{"n_layer": 8, "d_model": 640, "n_head": 5, "n_kv_head": 1, "head_dim": 128, "d_mlp": 1728, "vocab_size": 16384, "activation": "swiglu", "norm": "rmsnorm", "norm_place": "pre", "norm_eps": 1e-05, "positions": "rope", "rope_base": 10000.0, "rope_fraction": 1.0, "qk_norm": false, "attn_scale": 0.0884, "bias": "none", "tie_embeddings": false, "parallel_block": false, "init": "normal", "init_std_qkv": 0.0141, "init_std_o": 0.00353, "init_std_up": 0.0141, "init_std_down": 0.00215, "optimizer": "soap_variant", "lr": 0.00149, "lr_mult_qkv": 0.5, "lr_mult_o": 1.03, "lr_mult_up": 0.96, "beta1": 0.95, "beta2": 0.95, "lr_head": 0.00571, "grad_clip": 1.0, "warmup_steps": 200, "schedule": "wsd", "decay_fraction": 0.64, "decay_shape": "linear", "final_lr_fraction": 0.0, "batch_tokens": 131072, "seq_len": 1024, "doc_mask": false, "train_tokens": 613300000, "steps": 4680, "dataset": "wikipedia_en"}
Each number is 128 + 32 x the weight over its row's rms, rounded and kept within 0 to 255. Layers, rows and columns count from 0. Numbers have three digits each. The size before them is the row's rms in percent of the matrix's.

# layer 4 MLP down (transposed), 1728x640, rms 0.0553, rows 441-457, columns 256-383
088:131154178138162170148096132094074146126091097095071108092140115148065126122077089115167069126141130084147129104095173115116177095145112119115153151059127165146104103119199162144156107109121105182130135136169124115145141147115119076162098186164137141136130120097096118133186127117117101127150070122054081106132103120087084146128135096141132138121095177162175140129168139154120164083058
094:079138121123182139109089123156055022122152138059139120106154174093138045113114134123171124132129079160128208132162153092103123125168198174128103082159139128125128146081113140097080159130115120122088192148097162141174122175119137126127106155100137071144148130107076148145185200157107132140126065087117090159077104131098135156120143084152131114123129219170126160132159133147119086133151
104:086152130094073080098168203108136142144126116123168059093064135048120155111144114139131133078163130151098123194121104119126137133084146142103156148106204178144123076136141126127117165088160176205144079141113130137083148150115148139127126045144145111118161127214169182122170229076140093182180151186105156160132139063207164163149119135155117153112161101164175096139181126067125136096153
103:132134138088221108094197120164151136154116190110130150156069153095130128116101119137110149100123168139079126136072131102075137143139113132142186092059111150109092147111102106123166121125122145246144158077147153112140133101101127077151166143171158137081143079167134104090137169160117191190164058125093142114171154148086134200106167185158138091082076149114103114095127115159218100085116
080:121117109102072124134158178122105154138147146131155164110162087161102163135166137124168169124138153113076130114150091119094162142132122100171101135163138087139177075100102224150116122125155122200134096183146136085123147031120149126157144073103090094106110147186136093154058116101103213078072139161128188054168091118092103132071094163118163094182163099079149104108109146103115156147123
105:167123134094147121061099194139101164127130163121118140087161159165144118097112108101156109145130116124116103123075106089102187093113117133139119130070160137079135153139186163082137123127058129176112140127123077093207065134150101094153175141155069105119116159178188183201127177160149123135153164137149134143146109196081141123125111128178148098175130139081173104112153154092111108097150
102:086120112129129107166060185134088155138107053137075140154128143164147093104109145079117083128157125150147136130108082139125106109079166139155127107115153095094129148171112156081138082127087149135150060092149120127146135038120110132159139183087180096116120102124141092154132147111126122098169134119074090145155126185177114093126122146122103161151123121142137096140115121047137096124111
103:140116118124174146175089143073168145176131167115074142155087151118120151054109180106081126129131152122188106159179169107087142084169169139143152162073125107157118086192139117197088149092112170186163098095068184099128189111157170132139164144138134115143173089120128186097136155075147110167085091129130149118131079094108187171070144102169109145132086078131149133110146149107103092153154
101:093099072069094137084106109119150154084140146146071118082107179132072122136130127076121116127057206121144065068082153118091111117149141180111062188114170148139143103137148144080193162149126144147085138120178138127127115100111169102181161112165103158101187140089135147168107096161091123120136129138073102110174108152117153146146129155130189130147170115075070108137121167146111114135059
098:152137106107124154071165126107105197078104110128159215084136121174141179071131099160159109109106090150131130170107081084159155136134157097081094134039160165154161166098128096071123126149085114195122132080060121087129130105145144152121112081161146142160136195148138130166179173138125190184140112111139154173146143120059055126108100135115146120135136106148138147104095122148103178105095
103:110145149176171129104129127164096100153060132099144140133137076178155174119160138165109163189112129165113179130141173068090110110116113116139138124136128148137156131129124115157184152120136119087094120114107170135129119126089151140099157152193117099148139152078169126189131123142160159093115128137056106131086109107102084147050152096120130136171175175150080160132176152077167133154120
100:099106158180066081087171115177087054208080133095151124135050092162102149101117116132142104118138112157175102112111111137080098111129104118150200162080099130124103140147146128101150121137132161118098138158171131145121150155141151095139172101030101101138121179102128115162160088122134133163122098148112117119152147176154160156132104145181112178101089070108132096106129138147142131140153
102:210071121140129169128095147164119171109124129133088140130101156129147140090152152048102092166124096096185149148017111104110141098163140124110165159088120151091106121124100106171165082090074112156078093083144097096133111120144138097140110086134088106098140158148101108102126153154112108150092069092141132139181114070114101120156182193082112166115147146098135100051108101080132177083146
106:158141111077135095121139104126081160099113146176161112040150102122091168129138113068171128173139137103135142143140107092100120141150142124107135170113172157162139098115102117151092125154083147168126098099169106140139133153144092104143177182139094110101100097206169133130153078148120154133122145172162122143083067106096172163168100171133191087113127188160139108149133113152066130105161
102:101182080200147133130115122157140135115090141074126095114081170159107109198111099142209196120122123090183116122087153128085164139142112145103155069122118189148153098075058155114132077101100119215171136134154144181150078102130099086160097096150108098142113145131149062138024087122128066111132162119151113151174074183137100115072123106138132114120109084165122167083116158135154182158119
097:086112117181115118111101139124128075122141107101094146139071149164082097154150100175155104042129097113112137081101174107149125162128136135071147161252119095105084083140080152142115148167128124152148087119146145111132140130156091114105097159136105135102127109139165181131091096125077158113064084066139151110100112095141117136125106172087144158086051091133149124103165109089135080114126
096:112112142121164114130155103132167135129098089131107074102123118128186149141116125122177091148185089137131107137130137137142131128155111134171095128181134117133182202132061089156184125065107164072121154067148148055152109105128148119109179138109149177086159203111124152166118110213099136047130161100181137103057138058151120130131133112144170161115075165076135162155178141169142129096135
# layer 4 MLP gate, 1728x640, rms 0.054, rows 442-458, columns 256-383
091:119160165100140099164123078149134153176151147125081131198173152180151149124092114110108082118148064124155185185168083146139154146108131129123116083074125136088124151117035120102146131127134118075156146120108084131087135172123055135136140182110088159127137061182121115113133108151143175110120085121085116102101120061050074136104075103116064130050143108112118132130126144091152161194095
106:120143098139091128111128147102101162115084101166187098105163152136088139137101188117090099154194179110158120137130163113141176096131136174132151138103113116143178158149089103185161190142132121106114105151096143155121115118091166161158164162127118108080164126133179127185092185168129041130151152121149132172115115062106114081162059162077107056144124143100115136124137150085142150159126
102:118134123104159132120150080098123119112144137091107160122143192118151131088106124097113157136068147136123119112103115108081129142137123101121166125083114114128095112118146170127184096143083164156125131108163122071143110133136113097077116156100121126119153130096141037142131147163160157102146107160158137176150159116088122124085204074120125114071052140166134094121169144125119150102196
075:180100155129107105097124098101134183146089167105144098138088131094076132119105145163105189124146135112174161155126136087179071109124160100102077112123130136111144111141114108121144087181164162176146199148094079171202146161102141091123121175117127158124170147053115129127171164104124122156151130109129109115093109113126148110147117148115112154124151151169095123146122175175127120111156
107:144126133147117167090088060093146104163143143148123133124127133128137158177126115106119102108125172087102120111167168137116178128128135170117054164119125069116172152085106129108056070126159138095142073108150083103071232137093141145056124113101107088093126155149107141092133102180131089062137105139157130166123096068178099138105193122132099080162110137131131185141179103148097095076074
100:171102085188148102115157170157101128209115113122145126124135122163097131137170130107186108084116073143156118156123092055124153113110110128080144136158121149066160161176177156125066140058116087111081117157104149152107164101159141126156101123116131166141134152133117176088124151181129138130146124130172157052115128077115177158108100108053153187148138135119111111081142080126086120093108
101:177133166150129135107072161144120183092164136113150158189151100109122128126140104147127118118112137114122133101158127082150098203120075121058115138100109151076129145059130116091110183145139162129161169131168125118091137146124143144108109112140128171127132156130154148126128145173186204099126137061095163102107188146013133119097165149153133171134160125110104165118127148155162136144145
108:081087123107125135122200160126121156128114114101144121173097147128126041112175111147179140191108128138078161098112101162167117067181092168150140099105127106071090118138137147148134202139182122071114161122121134151078121202124145127150126094159114141136126113065173163146113134092146091099118066130184108070116124079103122174150153078139102129104097146164149132152089074095158140124233
085:128160140131164132093110071117094156150140124130121100087135128125185087156093131114088142119120088140160173129136201132143151142144107106133080142160106092196095071127153172129145107129119155073196214006114142116169147192171118124157116100067112103125138137118181107129142127149137089160159091140156034084123138098130098113158135139092083105146141118180114159121127108077133131113136
102:116157159114116095146069181092195133131106111123092135124109099103101125142030086150075106193125090112179112129148154181108151113076174127114140107081166100105115143130099184137084078193084199129149097122135119137129119156139190143154100117135202108120100151138122126135129077136116146087060161143124100097127125165171119100119159164138176125078155177118119115132111095140098134115120
107:111110116139124111091114120097134119114167133140116139193119109084194098155096152163092199093085183133137150186102116174193146105123147175141109145133160090144094146189113143174120106105152132096168148119160130123124097162254118096192185164131147137132202132100054147130139154126080106120122173087073158075103161129124149099076110128164135110177161126138110144114151149090150158079095
101:209196094150137147114122164182100145179194140133134108141107084142096121106107137190105168139086141123068124121210112162098140074127186181067092110106133053126080124203127165110116057154166161130136109133070137133070107144192055047115175154142153101073148094141127172138162139129109126104147111179126106131126156167151147142117096117134164055156110169162151155113079179074133150099101
111:098149137122106102141113135168134152175135112130136115156104084151164133175137149103066153134152195157122140135048069152125138167155197133109093176127159110123129149096108118113107069168090147168126115110119130109093153173119123108106153138177144089034057129111105196160094099151173134134114149163115161106107143089117126115094132123121172121158105155115113098157109102152155150109124
101:181111101132174144138071154151149178123105119095085147073108077133167079161125136109105130088105189102124120125099159167162119108172135110096112144178093135195107179116050156144095067115097176129067094119128159128124139135112151101097141095169148177185141126163080085068129115163117194135134111152138125065109167159106157105134121151123134109112190122132140157173108102142148168158155
094:152095152126128097119140074139131129065167041133060110134098094109145141149126124113209121139188161173150166140145112170138152159096153149095137139130159086059087063140124117090111132092091120182100180198184117178178073150168167165126114059129112120146141102142065126061087101154128114105130192118134102073094160180068104090162160112100136121121113137116142107130105101116089082157155
096:091101084131122183142146132076090092087119113054183120108167146134131119139129147151148111105111097111162141117112128154139116183129101144123159183145176080090147169097147127106136138220142095074163103109127160119173134182107130109076147150173126100138118163109135114107150177107097112133124118156096139182100119141117081111109077119116151094114064134140098126109201181133144073105088
096:046089108154139150125186082113101088142113127132136163133175116132169119169168126218164074187134113135146108102197138145131115119116111132110132116118114107153131100134099178089180134144100130142075063102169097134114119140152137154119135169082123182149123122103167194080165101155106078093158155105106129151118169168182141149082106170109116100112113086169164143150120067083158127192114
# layer 4 MLP up, 1728x640, rms 0.0545, rows 442-458, columns 256-383
092:138123103087197081132160109142164081139122165146135179165082155027135138134079130161105140150093094115170102104178126137129090129120111098086102123111115140127131192084104084167078130129099110108112117119152136122118150123127142199151129144100084077110136120135147088132111081130155112133131203080096155108073143112106107106099147159108102096115094181137145116083085122112114125110131
104:096130121176147140189112106171135152131100112151125108145129136117127131053101173055152070149167129116088161130197110114103126102065126095169105146109133132146143080161116186117093109090110107203095152162165114130174112132104152093138097170149108126087126120173110130127113189137124114098132139128119181119100118119109148099086165099114130068164158140187100102189130126097101150162145
106:098145079119149099144135098130129093110135137095105148170116119097159139148103052176114091108123130105148140163114137096121130161185082115147115117065097157112078139111100172137147100145100103161087141133180120077124176140124125169169103105121097123152188172124115080158117088109185212140130170148100105178182111110153148143119121108164140163155160175171102124140150162112087094074133
083:153077120136149151107121056080161184129095116142178076131136112116112114174185151113109073151107139161157154133110136098164086154154168105107142091143129118106122114127133194141155177139106153116163120086106085110141162091031112114134145138179123142129126099065152117124155197138122133132118158130122150175116164117146068151134099212156067081113111103179129119154107121135124070078155
102:163181112060106171108104088184112173102116103164087119147121141114114187106182134141084195112133182116121083107124129168143174151118123123132119134150179132165121137181118131109199097125109130132131147101086165120179142189118084109110118134060110137139125149115098099128116107159162106142133159141205136058154060109120121101113132083181119123120137116087119147132147151066157157100134
099:117116049134162106126101082101123110096101144165060101154115106112140060187132176118109088114067120188135133140105148147109178165139111173081122116152136173138069092131120147131132093116176111111121099121132114134136118126151095105193119132118151186143168130102137120121179120145127150143122102156110136090145126098172115159118148110102113191154086074163169144120199140161143172124121
104:136173147152117166138163081124158143122086150167186175143134139181116147104094145076167108140094142126179124105134147111165101109168159141121096129083109119131088165175097138159152062128118149174071124164155125116144129090115150135179128106143063120113113100091124133159072099124143134132144193134092171069124130125121164116174126088113115175158119097165148107135075151178076084197113
105:118183056076152113029140119131102181116122182085146170103112119126126088090176173093105115128170176177075102100107128104108099110193192096123111119117128141136145161182121133119207133123125098099128109136096138067166116150111141146162107215096107180142144173095123126129109133111149117117091108134143178108180066112146122125115090159081141069092171117138091125103125098130047099125084
090:105154061119131168094108160087053110117084144148160084070104119157171160102136115133115111181140170140145119106129102155183089157111086153146109087073095086201150122130142113119108087185063180096182114075090145113151150119096094102092132133069075132076148153222161099153115162151146128223074152137136135135111106118131111118078066097100137131107114143130097126067117075169136115121105
100:101181106125078133099071153084152151159108088140101118119130108093104122139136099103164092096115166098162122142165139176155174152066123136145080105125196127131156159110121103142188128117167152109113091206107126136129117140143128201101151118185146087160046125123133126137147142118163168090118132130118139082114105118077155163103200139086169167072089126113150132129146110151097109157144
106:153161160100172152140183141109130121146130121217176061141106125161118122134110199140107125127166134104155107124174167116148127123126127145094084170164145121118119111104082061144116117121137144094115158142089081162159152140084143108139172198144154141096080166063147172137124179166197133126113106135130199160139107105103167139143188126086106126124159147149108172188099132131126141092148
101:132161178163099094123202127125093161168114192113081140109120104097165128096141110147157099139094151127153122160119095145144173159168117126092093145183143128108116115132117089072143148123185110101139146142123127068148096143086117181145102091108104137147185145169125048156156108165147151159129138081098167132187169100091184175171116134110124115090142068103125154097136146115143160148152
112:123131087121138080060113151135132082138111129167138122131158116110095134184170140138112142133148167109145103132082110187105170153131135123091080140106121088132152177096156137146135120146104188124105087130143089112122196176139090111146159123128109117135097107146117176182124099109198143144125182171139120109128067101136112130132162095131064114151107104076168179153122111099153127155166
102:108131081037187033075083072146164103111151107085197144089103134112078143120080144161118136147140168133163136062124176091134175102197103136120161118178118215098164130135109126130177095090113176119165204156118110092158186121128159063128137129101106149217103144163140113145118083152137172155145121172114142171089140137098139147125102099102100071106141075123126175114198103100083149141155
093:134123085109128099121128113156194140113098214100145116142167146092138116108137128056150129100119143130143137170166115157191142107147160169130162130068160110121104124119127144069119147088141156131131208120134116172118122120069142124147109164066100077160105106148155114145136069135161111150103067133075093151149126108114089129113165132124134125182156146134129172159170127114123178069065
095:174087177130122091176154136103156132172125100110153110131128146128065134088197113105133082086151012144093205109160157113107069148106120178157098170077166077126121122086179100120065122139159140121127134139164150076156134144191134125103100065158198080131107115174142159172153125169106140119126132149139088129112137135133155132115130118145112144148142078141142109181125116195077118055143
096:111125132087108127115100127133140110120147121118200100162109152066153088121153121128117145174133100158095121102119106135132066168126103148073108133118156091128109072107148087058157102144164114142167102161127121142199161167120119116088159143063110077110108220136136090130134112136107150169137191160147118135126164176105114105169131093129160157138102157157124061133081082144085164130152